config = dict(
    norm='rmsnorm',
    norm_eps=1e-06,
    positions='rope',
    init_std_qkv=0.051,
    lr=0.012,
    lr_mult_o=1.5,
    schedule='wsd',
    decay_shape='linear',
)
Each number is 200 + 40 x the weight over its row's rms, rounded and kept within 0 to 999. Layers, rows and columns count from 0. The size before them is the row's rms in percent of the matrix's.

# q: layer 3 attention query, 96x96, rms 0.45, rows 0-17,32-49,64-81, columns 0-95
# k: layer 3 attention key, 32x96, rms 0.414, rows 0-17, columns 0-95
q0,067,180,209,116,157,260,232,187,242,212,180,166,89,229,137,234,230,132,224,179,140,235,191,167,208,168,138,200,180,176,182,229,271,195,171,162,195,253,242,209,156,248,201,205,228,198,221,248,211,129,208,166,167,176,169,178,156,254,147,194,106,268,215,168,199,247,203,230,180,203,190,121,254,194,241,208,258,191,171,190,147,210,177,182,239,175,226,140,269,217,184,226,185,212,159,246,117
q32,174,225,224,81,205,162,163,230,169,247,220,162,196,210,182,239,148,164,197,260,121,217,250,211,230,168,210,179,196,169,177,159,248,198,218,200,215,259,188,248,184,243,180,193,246,145,179,226,308,181,160,140,134,153,185,139,216,190,203,266,116,257,195,124,170,240,206,262,145,210,187,198,197,153,233,200,247,172,200,217,136,231,230,191,265,140,240,187,207,167,199,199,172,269,196,191,196
q64,059,233,200,152,197,234,192,228,234,163,185,149,99,225,193,268,202,128,219,158,154,200,178,195,240,154,137,167,192,136,211,221,229,176,168,174,208,323,188,208,177,235,160,176,231,136,199,205,261,198,195,193,158,203,175,136,237,216,127,203,142,257,217,236,202,268,210,255,159,204,206,170,257,155,234,176,241,199,180,218,130,207,160,207,187,127,201,219,247,144,222,128,182,179,124,230,210
k0,133,249,228,126,212,153,200,203,184,183,203,178,120,163,195,289,207,170,166,256,134,270,238,209,162,122,167,209,168,171,185,201,226,181,233,193,239,240,174,224,156,243,196,169,234,179,161,209,308,165,154,152,144,152,186,184,240,215,202,227,138,247,216,143,209,237,222,293,138,215,229,183,176,142,266,221,239,158,185,198,183,240,159,204,227,116,218,212,173,188,204,188,157,191,155,234,144
q1,096,203,176,286,223,139,179,195,189,193,205,179,263,209,185,144,216,256,197,206,260,191,208,227,160,207,245,201,223,261,248,247,170,218,193,225,176,100,172,143,205,174,223,190,176,273,216,144,139,193,214,258,241,181,220,280,191,231,227,180,327,168,171,214,248,142,184,179,200,195,265,245,122,190,158,171,156,259,221,266,229,182,217,198,171,241,192,204,217,242,177,224,183,221,260,193,274
q33,131,158,153,313,210,248,214,203,229,163,148,194,228,198,189,157,240,229,184,173,257,174,112,184,200,218,158,235,208,217,226,249,147,200,177,201,183,210,213,160,212,153,185,197,152,265,219,196,79,212,247,238,253,236,201,275,165,206,209,181,269,148,231,247,221,157,200,136,267,192,211,180,224,239,167,172,148,237,225,228,279,184,194,233,183,261,126,215,219,256,185,178,248,149,191,164,215
q65,055,210,141,236,249,199,201,224,233,226,196,228,308,189,192,162,213,227,196,266,234,206,222,246,160,313,250,238,229,210,161,174,225,209,206,210,165,155,236,201,184,179,253,218,151,297,189,210,166,212,215,234,244,186,189,286,149,168,252,172,279,162,181,146,241,157,189,195,216,212,187,257,130,261,190,202,173,199,206,262,241,132,230,204,184,237,176,169,214,244,173,279,259,256,209,179,207
k1,116,166,172,278,156,222,206,178,178,166,187,209,292,234,216,126,184,225,215,196,254,120,168,188,174,273,237,244,276,221,214,209,142,224,233,196,136,106,207,192,188,165,229,234,166,164,228,230,120,262,208,237,201,213,185,252,151,155,181,174,273,151,188,224,213,153,194,139,246,210,172,214,201,246,165,212,130,213,235,177,186,168,221,223,147,280,174,254,193,211,212,206,273,177,250,178,195
q2,072,165,157,254,196,215,170,202,132,139,153,263,268,218,205,148,206,163,186,266,194,152,174,234,216,266,223,201,253,207,194,174,170,243,231,225,109,240,192,228,155,201,172,163,296,113,229,219,154,208,188,216,150,210,197,232,177,143,184,241,197,147,242,201,199,151,198,162,172,191,150,232,180,182,270,174,167,186,234,244,216,256,260,226,171,210,149,311,197,237,200,144,261,208,219,180,209
q34,089,164,153,291,176,293,194,171,195,143,179,248,194,194,177,172,237,236,201,177,255,162,91,130,235,245,164,238,223,227,187,196,205,226,194,181,227,187,210,195,270,163,156,244,159,179,213,223,102,233,266,220,215,200,150,266,156,215,142,197,225,134,224,239,188,162,174,159,235,200,183,163,239,234,143,213,132,226,191,174,235,213,171,237,208,275,160,245,225,238,218,184,229,124,184,180,216
q66,048,223,185,228,233,230,290,244,184,244,206,253,287,193,205,178,189,195,212,273,207,208,215,231,186,235,256,224,215,221,151,88,170,187,257,304,192,144,227,249,186,161,227,172,175,230,178,231,144,162,167,251,229,157,211,240,200,189,228,152,196,186,205,180,201,145,232,186,239,236,222,245,117,235,272,193,144,199,166,228,244,198,211,215,185,237,153,273,207,202,142,248,225,263,242,156,159
k2,110,171,164,244,204,202,165,221,241,180,143,211,268,259,180,121,219,235,228,156,254,176,156,203,228,298,193,201,234,203,213,208,146,241,162,159,151,199,218,117,181,124,212,239,206,241,249,224,135,246,203,234,223,222,212,226,169,191,182,143,244,161,211,228,232,167,156,118,238,212,196,222,234,281,149,188,166,258,230,238,220,172,217,238,133,247,163,196,262,224,232,173,256,193,246,140,238
q3,103,166,211,216,139,245,201,170,260,182,202,188,231,178,184,107,230,221,220,139,187,172,160,151,255,237,165,161,223,203,293,259,194,220,200,208,152,123,239,135,211,156,237,157,210,223,250,237,84,208,233,209,240,235,177,252,148,178,192,187,275,175,177,181,227,187,177,166,243,151,200,218,211,209,155,184,152,238,201,206,199,169,168,254,180,259,234,217,268,256,264,170,233,124,229,177,221
q35,106,171,195,252,186,280,222,209,244,173,188,216,227,198,208,170,243,237,183,157,260,174,101,157,179,244,185,193,224,221,252,216,195,223,182,185,172,165,247,147,232,154,158,231,174,215,200,198,79,215,243,227,219,225,188,272,132,224,190,136,230,131,212,277,203,160,193,131,276,179,201,185,250,219,160,223,137,247,194,181,236,183,168,197,154,247,177,230,237,242,240,185,252,110,226,168,193
q67,057,146,188,205,179,236,226,164,222,252,197,201,293,190,293,170,194,205,235,279,163,230,147,231,185,294,144,229,233,210,220,195,201,176,228,277,173,199,229,146,165,177,262,274,222,181,240,203,170,175,192,223,258,219,164,234,114,202,222,155,262,172,204,176,203,158,166,173,247,241,196,185,134,233,172,262,187,195,186,161,177,181,168,158,158,239,238,187,191,211,210,214,236,204,319,213,142
k3,115,177,157,282,200,215,204,149,216,175,183,255,250,235,188,173,194,180,239,165,235,99,147,164,251,262,218,210,243,219,211,243,197,224,217,237,156,160,230,158,200,125,186,224,207,195,248,215,111,211,228,258,213,212,212,233,183,124,183,133,258,196,209,236,284,202,157,109,219,230,176,189,220,240,172,199,156,219,253,224,230,161,224,206,194,289,157,197,298,211,191,262,235,189,202,174,191
q4,107,165,194,184,241,283,238,198,184,107,203,199,249,196,211,139,195,249,209,166,199,199,166,168,163,174,148,179,250,146,238,250,221,232,219,165,180,150,238,121,195,130,162,223,165,202,188,224,123,220,236,231,211,239,178,237,189,190,170,250,255,122,194,254,157,108,171,184,236,155,215,135,267,188,193,138,165,227,219,187,207,255,210,197,147,251,183,217,232,263,254,163,183,152,261,168,204
q36,103,129,151,274,191,292,227,192,202,154,180,190,218,229,210,149,228,210,203,150,209,195,120,152,205,252,139,179,205,209,222,289,183,228,210,182,169,196,218,189,180,139,162,239,166,217,207,220,82,190,264,234,239,210,171,256,170,166,149,173,228,142,235,235,224,151,220,173,273,181,194,158,261,208,188,223,161,223,225,218,236,203,156,239,178,264,99,191,248,236,216,194,216,155,237,153,186
q68,058,167,188,159,166,234,218,155,173,222,251,233,267,197,213,211,224,224,184,245,194,216,192,177,179,313,250,197,175,202,252,166,214,177,272,222,173,105,216,126,210,152,225,173,222,255,249,265,203,161,195,266,270,115,216,205,123,237,250,170,294,184,211,161,199,176,146,171,219,237,214,203,230,246,159,188,203,208,241,211,206,238,251,221,112,211,203,142,197,259,196,211,230,163,232,209,230
k4,107,191,119,261,220,228,161,196,207,179,158,215,249,277,176,128,220,188,201,192,242,148,152,180,251,267,281,198,262,201,185,199,205,210,185,197,164,162,206,156,221,142,168,208,198,203,282,215,104,243,233,264,227,178,206,260,176,164,164,195,288,134,197,249,217,173,206,144,248,212,179,201,200,219,211,222,153,236,250,187,204,162,243,245,163,282,159,223,284,187,223,187,238,197,236,173,240
q5,101,194,213,181,236,244,199,133,188,114,215,226,174,195,174,162,186,212,244,135,173,220,191,166,268,210,214,243,217,180,230,246,197,231,193,155,168,150,233,116,187,201,149,242,244,235,218,231,124,249,236,192,197,169,127,256,170,176,129,174,260,114,185,233,182,132,146,166,214,136,223,175,297,215,209,194,167,248,239,187,190,228,189,179,151,191,158,232,219,269,231,205,254,119,181,182,203
q37,100,165,173,280,215,310,228,211,235,128,159,228,206,207,192,200,213,185,207,158,220,173,164,178,157,214,148,178,203,208,261,273,175,203,180,180,202,197,236,152,193,130,151,236,151,220,249,208,105,188,272,206,216,204,129,260,167,197,189,209,289,153,231,249,256,203,196,160,278,154,215,168,274,234,199,159,146,228,239,171,207,224,179,195,214,252,165,173,274,241,205,196,229,146,173,194,190
q69,078,155,198,189,170,177,192,163,172,222,162,255,202,97,179,218,221,263,245,202,214,198,228,162,256,242,260,172,205,235,106,174,237,217,205,86,256,218,221,145,237,161,191,176,175,237,171,231,191,136,170,234,173,187,211,231,157,241,181,224,190,145,282,174,143,178,169,142,200,246,151,205,167,241,161,230,216,260,211,146,224,210,253,174,144,226,270,256,220,235,214,258,237,156,193,233,193
k5,101,141,209,258,186,244,179,162,217,160,172,202,256,213,177,183,189,219,272,189,230,179,165,169,203,194,261,259,278,192,197,200,158,241,151,154,121,170,216,144,219,180,216,208,212,195,258,222,124,253,276,250,258,178,177,216,166,177,146,106,248,144,187,217,153,153,152,125,193,220,177,204,238,246,207,194,239,224,217,184,170,211,250,205,151,261,153,263,264,214,234,236,245,176,239,194,253
q6,083,196,249,155,171,243,112,170,126,103,245,313,169,121,206,210,203,218,240,204,250,268,193,169,217,179,224,287,253,231,151,161,216,272,317,192,158,204,243,151,201,187,213,220,206,193,231,262,179,158,213,176,171,201,135,205,192,233,197,195,205,119,194,274,206,149,168,237,211,151,237,211,242,197,200,187,226,195,201,177,225,232,234,218,189,229,224,204,224,222,196,195,234,175,226,164,214
q38,062,201,240,212,149,255,139,223,176,212,165,308,210,125,190,252,199,216,188,184,205,223,187,126,140,223,199,192,189,232,192,238,187,240,169,123,150,149,193,165,202,158,165,267,212,231,206,205,164,219,251,166,217,169,154,261,178,180,188,228,177,231,251,265,141,255,179,191,264,163,170,222,264,244,207,208,138,157,186,154,244,201,232,230,211,174,164,179,247,261,279,170,236,126,214,272,188
q70,067,191,188,207,158,125,249,226,267,271,240,245,224,153,202,214,199,271,234,192,190,213,270,212,163,226,213,166,185,204,165,211,177,165,193,145,217,150,204,164,283,177,204,136,162,225,165,256,183,151,137,189,226,220,229,298,158,240,176,197,201,177,205,185,166,145,178,142,188,250,141,249,151,213,142,232,218,190,164,186,240,143,222,176,106,177,231,175,165,246,234,253,273,148,166,229,172
k6,076,193,189,247,199,244,240,222,260,218,186,241,231,220,144,121,210,164,200,132,250,202,179,187,248,281,209,206,175,216,210,140,207,233,183,151,179,181,268,174,207,259,217,253,210,165,239,164,194,191,185,181,205,197,174,185,120,205,160,144,189,170,204,254,263,158,138,151,201,230,194,172,249,264,157,158,163,228,209,211,208,168,190,98,157,252,281,179,174,253,150,278,246,136,214,154,222
q7,099,304,245,137,179,229,145,157,183,247,175,153,179,137,195,221,205,200,139,178,209,241,179,225,264,150,238,124,170,177,214,228,248,181,215,191,221,306,245,261,211,200,220,227,187,196,211,190,257,179,297,130,217,240,231,217,202,198,203,190,158,189,218,155,168,184,198,202,237,207,207,160,227,177,213,117,257,183,162,265,183,247,179,202,191,183,246,160,212,161,242,193,114,200,106,224,192
q39,073,253,283,146,195,145,209,215,194,264,237,184,196,179,224,260,181,147,137,244,194,245,250,202,208,249,228,174,103,276,218,215,205,195,230,134,178,212,208,182,183,263,232,273,204,144,240,236,241,134,237,208,134,236,240,197,178,109,245,216,182,232,231,168,204,250,160,251,152,169,209,196,231,157,222,226,227,180,164,265,194,244,171,167,232,150,274,177,257,241,215,188,183,213,201,229,234
q71,120,196,193,235,174,208,178,205,250,246,252,194,205,221,266,143,243,218,227,185,223,207,239,189,196,197,185,202,182,236,178,272,230,159,141,248,146,111,152,171,249,187,175,163,137,307,197,158,183,173,136,224,241,216,254,216,191,224,209,154,228,243,190,175,196,240,211,90,182,160,251,227,215,207,180,178,143,234,158,199,210,136,136,165,205,223,174,159,122,230,221,161,234,210,289,264,172
k7,083,177,239,194,205,210,213,229,260,203,161,259,114,192,169,218,286,138,209,113,222,204,149,203,269,143,162,188,186,186,194,204,229,149,208,151,197,171,224,239,239,186,188,205,237,209,140,119,225,170,120,227,171,162,237,219,194,265,183,147,138,256,182,244,217,209,196,187,190,229,210,221,203,131,127,159,249,191,207,175,187,196,197,195,208,192,216,115,137,216,220,215,211,163,206,333,175
q8,110,200,230,135,155,202,218,204,164,278,212,168,128,180,167,278,221,206,173,175,211,231,208,225,142,196,232,177,140,220,114,243,234,207,153,241,242,234,222,224,204,238,193,243,190,227,211,206,327,167,172,169,197,241,202,133,180,242,190,178,131,308,224,165,208,285,217,197,129,212,198,221,184,181,211,227,255,216,164,155,182,169,191,140,215,130,244,194,167,189,191,123,183,188,195,242,172
q40,117,274,266,124,197,153,209,179,192,248,231,208,176,185,216,251,210,162,216,222,163,241,268,223,216,165,252,185,152,215,128,125,246,148,210,237,224,165,218,198,183,260,268,162,257,195,170,179,304,160,163,173,188,186,221,189,219,237,210,178,140,283,188,204,208,225,175,247,144,176,235,244,174,173,213,210,288,178,200,196,168,175,195,120,195,166,285,162,170,185,197,232,147,234,203,261,221
q72,074,258,199,142,154,215,219,180,236,258,144,245,146,153,150,281,202,178,185,115,248,185,237,234,256,113,209,202,179,257,154,191,181,235,203,226,205,210,182,226,182,209,217,188,149,211,173,251,279,166,201,232,215,186,237,165,128,278,208,233,139,227,115,263,207,210,157,206,157,247,198,175,183,169,240,248,251,227,214,187,193,198,141,272,229,160,267,197,219,187,181,165,131,158,181,192,198
k8,152,230,218,153,188,162,182,214,141,159,229,134,129,189,228,286,194,193,183,276,153,270,221,233,139,98,191,156,165,170,185,219,202,175,239,199,222,263,167,257,170,198,167,171,192,156,163,203,284,161,202,143,162,230,173,161,259,154,203,231,197,196,160,157,179,222,241,284,158,183,234,173,198,143,299,198,214,198,181,175,152,204,167,233,256,145,182,199,181,145,208,178,166,230,236,206,169
q9,089,162,231,202,269,203,276,217,209,202,217,197,174,230,183,194,188,175,233,204,219,265,182,156,206,164,155,192,202,188,238,294,288,180,220,233,97,178,194,209,142,173,241,294,276,177,175,215,239,149,203,226,162,195,111,175,210,190,213,201,209,244,187,219,310,248,189,215,191,161,232,284,230,133,263,245,169,166,212,197,199,164,235,138,249,197,196,196,185,239,215,219,143,197,215,236,233
q41,080,203,250,131,111,293,195,220,199,198,213,206,127,168,195,248,208,215,187,183,167,222,190,186,179,195,206,167,117,149,141,244,169,210,199,155,232,175,170,135,242,264,172,150,234,221,222,280,185,189,199,105,194,248,180,198,190,224,242,185,171,245,185,249,168,195,200,247,205,159,210,172,262,248,181,158,269,172,233,199,209,277,184,168,195,251,204,137,169,273,204,233,196,125,196,276,184
q73,134,140,233,199,222,241,228,233,216,205,165,249,185,180,232,208,193,157,203,196,170,149,272,205,251,196,174,77,225,187,189,190,252,222,265,220,183,213,270,245,175,195,202,204,261,196,231,220,199,131,250,188,178,133,222,216,289,218,175,161,152,171,133,191,265,223,177,275,260,251,204,184,136,134,236,205,220,103,204,151,209,181,189,241,166,246,238,182,229,187,196,193,172,196,188,278,154
k9,107,123,195,207,206,256,249,179,301,242,185,339,195,207,202,158,179,176,224,214,183,137,216,169,222,223,168,213,219,224,177,133,210,233,146,231,161,150,291,201,226,266,247,223,177,208,180,196,184,170,193,173,252,193,236,177,203,266,211,175,157,218,228,236,188,216,180,257,229,183,206,275,250,223,133,184,186,198,209,105,174,166,184,104,170,244,252,188,228,192,205,260,216,197,196,194,232
q10,095,273,253,177,168,195,308,260,135,214,225,147,171,190,171,267,201,194,107,184,180,242,198,272,149,245,139,126,135,172,236,239,188,224,177,147,240,231,200,216,211,213,270,265,171,173,254,266,233,231,208,200,229,202,235,148,198,142,185,221,144,172,168,168,153,205,233,227,230,226,270,218,246,220,179,175,239,161,214,181,172,200,217,199,201,191,194,204,197,239,255,253,217,141,142,224,208
q42,082,194,188,171,206,281,209,124,201,204,206,180,173,214,167,198,255,177,206,164,113,202,178,198,230,174,125,191,143,218,196,297,236,237,218,180,192,235,259,185,154,225,175,232,165,166,231,230,239,162,260,124,189,236,101,276,186,199,155,187,132,216,208,198,118,217,199,242,227,186,270,160,271,165,216,230,205,213,176,208,121,272,173,197,240,237,204,174,253,203,196,257,157,158,205,194,176
q74,169,190,202,134,170,275,240,200,201,182,208,219,93,217,206,202,175,178,131,157,184,232,192,186,188,178,175,180,148,129,144,254,199,218,157,96,165,237,193,215,184,212,203,287,165,187,187,215,232,230,243,156,221,262,161,147,175,162,180,244,175,175,227,232,156,157,209,216,154,136,201,131,304,189,155,194,184,206,211,222,191,190,181,197,204,150,181,166,285,237,182,177,182,131,134,151,162
k10,081,199,229,156,111,242,293,192,262,203,177,217,196,184,183,145,204,119,159,166,185,179,169,260,184,203,135,199,175,127,219,209,203,273,149,90,162,162,214,217,274,250,247,190,187,252,220,219,187,224,228,198,255,202,221,160,208,234,185,274,154,173,249,216,183,163,190,227,156,124,251,179,200,208,141,235,151,216,175,248,148,180,228,186,149,182,201,152,234,183,237,221,164,185,139,175,193
q11,101,204,251,189,127,211,258,175,262,237,244,237,137,208,219,211,209,250,246,140,118,231,223,183,195,212,180,212,149,212,210,257,221,143,277,216,225,187,222,222,191,165,208,111,150,139,190,208,189,164,192,262,249,222,196,162,217,187,204,137,201,235,159,260,235,185,211,158,159,182,125,175,244,183,236,278,234,265,148,106,167,156,236,184,169,151,249,205,181,186,185,210,240,143,172,234,171
q43,071,116,271,209,165,238,189,141,189,152,176,245,209,193,187,296,208,112,216,234,215,229,204,229,186,217,233,238,215,179,158,186,222,230,182,196,163,263,228,260,218,172,251,212,161,157,189,168,209,248,148,229,223,189,191,121,231,201,195,170,249,182,151,201,277,211,160,213,169,252,175,238,185,248,282,185,147,146,224,124,276,194,140,171,187,187,240,243,226,182,232,188,225,231,118,233,257
q75,153,151,229,139,184,217,202,155,187,188,212,263,207,205,181,324,209,163,242,259,208,193,207,150,206,129,176,194,169,161,240,222,235,180,223,216,201,217,188,175,154,158,146,199,191,149,213,103,212,222,165,184,165,167,131,129,169,167,189,227,171,287,233,272,167,194,154,166,219,184,167,204,251,171,195,235,206,163,183,126,211,88,276,169,216,128,181,162,212,200,210,193,215,156,194,217,252
k11,086,117,222,150,181,228,245,260,199,178,192,298,194,169,207,228,221,169,206,305,180,233,222,156,236,212,199,222,192,214,247,216,188,191,307,240,226,149,167,175,144,231,163,205,177,208,249,168,182,209,170,207,154,176,118,209,160,163,229,200,198,290,243,254,259,169,108,219,237,246,139,199,188,162,205,249,209,169,169,150,222,193,196,135,179,143,182,164,146,236,146,236,215,175,199,213,211
q12,104,201,203,219,193,191,182,233,200,208,204,271,242,213,226,219,185,285,114,187,287,274,268,230,208,180,195,142,157,191,302,222,216,137,223,152,174,148,208,214,230,213,174,222,157,158,123,183,224,228,219,143,223,221,211,180,225,172,214,188,178,94,184,185,247,172,215,191,270,191,247,183,243,213,239,224,166,212,175,198,259,143,219,211,107,125,238,220,174,165,240,131,188,198,190,194,239
q44,076,205,179,201,184,233,191,108,262,115,165,220,203,182,267,211,197,230,168,214,221,187,183,241,172,235,180,191,234,179,212,146,225,202,195,246,289,333,205,202,182,203,177,188,180,204,248,217,174,189,266,228,172,163,205,161,233,249,168,193,289,174,177,216,209,196,201,180,244,173,120,200,156,161,228,117,193,236,114,201,173,103,252,169,174,193,212,200,205,162,185,268,174,269,239,184,190
q76,157,165,166,179,209,171,234,273,106,225,195,214,240,198,169,189,235,134,234,253,223,233,241,153,251,199,247,210,143,127,218,279,238,261,254,213,113,162,263,173,190,214,200,144,153,154,170,133,259,171,198,154,178,225,206,210,179,216,171,204,215,243,196,177,176,223,185,219,215,170,264,251,172,236,168,290,229,176,194,136,193,236,284,176,179,198,158,223,244,163,251,176,242,172,218,163,212
k12,083,198,205,193,186,124,203,232,153,222,138,197,252,135,123,226,223,236,196,237,271,234,268,149,238,212,231,189,126,123,221,184,213,249,253,248,138,159,187,223,254,190,197,174,147,133,196,221,250,213,200,165,212,145,161,158,175,216,208,236,220,181,169,169,150,172,174,162,174,206,223,230,179,217,218,272,263,242,228,243,248,277,234,228,177,177,127,196,220,158,246,229,265,249,218,175,149
q13,113,180,190,191,205,233,213,217,243,237,237,182,127,197,134,120,251,191,238,172,145,199,221,216,284,147,209,225,188,105,153,213,235,159,188,159,183,244,243,216,180,204,212,136,182,227,200,245,219,229,218,182,162,176,200,211,214,222,171,63,198,193,184,141,199,247,219,225,171,211,265,182,235,219,155,116,235,227,189,294,216,264,143,250,164,210,162,231,267,211,188,189,190,233,151,235,230
q45,074,218,242,185,195,237,308,204,213,227,214,105,201,241,179,182,206,175,224,188,149,139,254,163,231,165,171,260,281,158,267,143,214,171,190,254,196,166,228,201,264,230,174,198,255,161,206,186,224,301,190,235,214,177,170,210,187,169,150,215,184,215,240,206,128,225,239,225,206,212,244,118,266,172,202,216,165,201,233,206,164,287,157,175,252,169,163,229,189,260,215,218,211,192,263,143,236
q77,146,198,241,153,152,211,190,150,166,180,189,189,201,232,222,198,197,172,268,207,159,251,211,142,225,214,238,230,223,245,88,181,263,175,197,249,201,178,215,222,222,265,259,195,210,148,171,240,187,185,211,237,152,199,165,105,200,175,132,182,186,193,143,308,223,187,190,277,168,183,159,156,200,135,286,242,246,172,209,149,153,167,122,167,200,236,252,211,257,216,209,194,231,178,236,174,211
k13,095,175,181,172,223,169,247,193,202,161,249,226,222,241,217,159,205,216,243,235,199,235,220,226,168,229,161,244,130,93,134,328,279,204,185,203,197,214,206,225,211,209,179,187,186,211,199,144,187,134,255,134,159,222,247,169,226,213,177,245,242,189,229,206,187,191,192,201,216,104,194,205,204,222,187,186,232,188,201,132,165,94,248,249,158,251,176,184,264,233,221,228,181,219,221,288,160
q14,098,161,223,222,106,175,169,159,232,127,173,175,227,193,190,182,229,158,249,142,131,212,215,155,249,216,173,237,159,217,177,146,176,182,186,196,307,239,224,199,219,209,171,176,296,206,194,240,224,188,161,248,162,179,189,188,241,187,199,163,134,158,177,183,128,220,188,169,233,243,134,144,215,204,272,250,255,193,156,124,170,233,177,180,156,145,225,206,142,162,214,219,233,192,121,257,210
q46,073,200,227,221,147,224,197,157,209,199,181,220,207,201,132,216,239,125,226,147,172,188,234,169,238,65,278,208,188,263,266,205,266,187,169,250,278,195,217,160,230,159,200,180,264,205,276,228,261,206,158,205,194,125,192,242,230,210,162,183,182,179,166,235,233,176,134,291,145,170,230,159,215,166,218,251,229,181,165,158,144,195,174,147,185,219,201,224,280,210,192,218,192,199,178,199,216
q78,160,191,134,182,269,252,181,224,213,159,260,203,241,166,238,220,181,150,186,191,201,241,222,177,259,173,189,204,239,193,177,179,250,213,207,161,281,256,242,164,179,187,131,223,241,161,138,221,281,201,196,240,213,161,254,230,286,136,170,198,178,112,198,175,159,180,171,186,202,228,217,184,244,159,258,143,202,232,205,134,253,260,240,139,205,122,142,225,235,200,183,152,173,180,239,230,145
k14,084,195,119,174,259,229,152,239,251,181,168,115,258,185,228,234,196,172,247,191,178,221,188,238,251,233,159,217,227,198,134,202,235,217,185,157,278,244,218,116,205,173,220,225,239,160,174,237,242,161,206,270,204,144,202,206,167,251,208,211,145,173,250,155,135,181,174,142,189,203,199,154,267,147,273,148,241,236,216,195,218,212,300,188,181,133,202,205,246,169,163,170,162,226,203,255,208
q15,116,198,226,215,244,170,195,259,149,207,176,169,169,259,236,150,234,226,200,174,211,239,289,259,263,182,275,167,206,261,188,222,158,185,200,278,159,119,163,248,183,253,252,224,232,241,200,235,225,242,216,263,177,123,245,259,193,211,169,135,199,187,192,225,298,166,212,238,220,202,265,155,207,180,240,208,197,178,282,217,197,219,162,247,164,214,221,174,273,215,166,215,172,207,212,266,227
q47,071,183,192,159,189,200,167,198,182,240,209,193,191,216,194,124,217,213,223,159,244,121,186,220,229,175,242,171,158,228,193,196,220,308,213,133,186,212,195,187,200,262,200,167,265,220,268,186,211,136,181,288,201,127,281,197,137,224,162,170,158,209,218,211,137,273,177,222,230,218,209,164,148,231,162,148,209,226,164,128,84,236,169,204,197,193,206,127,133,244,198,168,210,204,217,164,224
q79,149,229,208,200,182,253,225,146,176,222,211,215,203,100,162,232,161,211,238,185,205,142,195,264,244,185,154,200,80,234,247,172,120,174,224,243,159,173,202,168,181,251,186,105,164,201,261,208,188,211,207,213,212,212,192,165,217,188,234,122,217,201,207,166,223,127,194,163,179,237,152,210,269,224,180,256,260,260,193,153,155,231,172,170,213,225,297,144,181,231,165,203,137,160,204,230,206
k15,101,202,217,196,247,174,241,133,139,241,255,127,132,184,191,151,236,186,222,206,173,129,210,256,260,174,188,224,102,198,203,176,140,130,215,197,192,148,125,207,173,216,246,144,154,155,272,188,184,256,245,181,215,179,219,204,215,163,257,149,173,217,166,181,178,165,231,202,168,171,233,194,249,230,174,172,230,266,249,193,174,188,244,218,177,263,196,148,271,232,135,233,141,147,185,202,230
q16,067,208,100,202,198,265,236,227,301,231,233,188,182,224,162,129,236,151,181,143,234,206,177,173,198,228,246,274,197,161,182,155,237,225,186,139,171,167,231,191,268,194,223,207,163,257,241,232,189,220,217,241,270,178,209,209,205,179,133,198,210,227,194,162,130,227,211,123,205,188,180,207,222,209,94,135,210,241,202,268,211,255,252,215,181,244,135,198,181,240,185,224,223,206,240,135,246
q48,068,201,169,223,212,266,257,177,269,212,195,185,217,149,222,169,269,227,165,132,281,181,183,155,182,211,270,233,233,243,176,243,217,211,162,219,184,170,265,165,260,135,235,258,195,195,239,227,183,247,252,236,265,271,261,257,212,185,215,209,224,203,159,241,155,228,201,124,211,162,200,236,193,235,134,143,202,216,210,215,243,214,232,156,224,264,167,173,190,286,180,174,237,171,258,138,228
q80,063,213,142,193,220,244,254,135,333,219,177,264,234,217,225,169,302,133,175,230,197,238,173,230,187,212,203,255,235,176,185,168,268,175,257,237,145,179,271,199,128,198,229,196,202,196,200,225,211,203,213,207,225,161,242,260,214,192,139,169,230,196,223,170,197,190,202,207,190,209,177,239,163,191,175,131,205,165,235,229,231,162,274,209,185,263,98,209,242,234,189,282,249,230,212,191,214
k16,120,223,205,137,222,150,160,224,173,163,236,155,149,161,215,302,180,229,185,246,156,259,262,219,164,146,196,168,171,186,197,205,238,168,215,197,266,279,163,215,163,194,154,166,231,194,180,213,309,154,178,194,166,208,194,134,269,176,217,212,199,237,186,136,214,246,219,255,144,200,230,170,198,160,299,229,248,174,174,188,170,197,168,215,214,114,222,195,195,138,200,167,141,199,165,241,146
q17,080,220,169,204,225,183,193,224,173,220,217,177,188,271,187,208,184,127,205,257,176,270,241,195,107,173,197,252,268,121,218,162,220,191,238,264,248,188,186,212,154,237,176,233,228,189,101,203,215,152,158,180,169,169,175,171,221,192,240,246,201,189,208,166,156,204,245,237,148,243,194,195,136,167,309,189,257,167,187,190,190,238,219,207,212,203,173,161,150,137,120,185,149,281,196,132,166
q49,056,241,176,223,259,135,182,217,223,210,176,113,189,240,218,218,204,158,172,141,199,205,250,217,179,178,262,210,287,190,213,209,170,148,161,254,248,178,183,179,210,216,207,185,266,116,169,187,210,152,196,247,149,199,265,255,223,176,260,238,159,160,152,165,202,249,182,212,165,235,224,191,127,170,225,143,287,237,244,273,185,213,188,225,289,195,204,181,200,207,168,167,194,278,181,116,217
q81,041,148,240,173,190,218,243,306,137,174,225,166,144,193,180,199,162,182,239,95,201,185,204,181,220,195,228,157,264,189,169,157,154,257,171,171,250,241,181,255,249,187,179,211,158,253,202,198,136,230,175,175,156,270,158,169,241,153,214,275,141,222,164,111,165,229,260,200,209,182,189,175,235,217,228,231,242,221,182,179,201,240,166,219,256,149,207,169,194,180,219,174,196,308,168,158,193
k17,085,189,150,249,187,197,166,191,237,200,178,150,184,237,134,226,223,268,182,116,253,137,139,238,260,275,239,218,223,186,225,205,215,178,153,186,156,208,224,182,195,160,245,218,190,263,264,213,149,247,272,251,198,221,251,194,150,244,151,206,249,215,172,249,255,202,149,120,241,206,206,188,231,237,140,161,201,236,238,270,229,171,182,223,196,219,183,186,282,210,236,159,248,188,240,199,279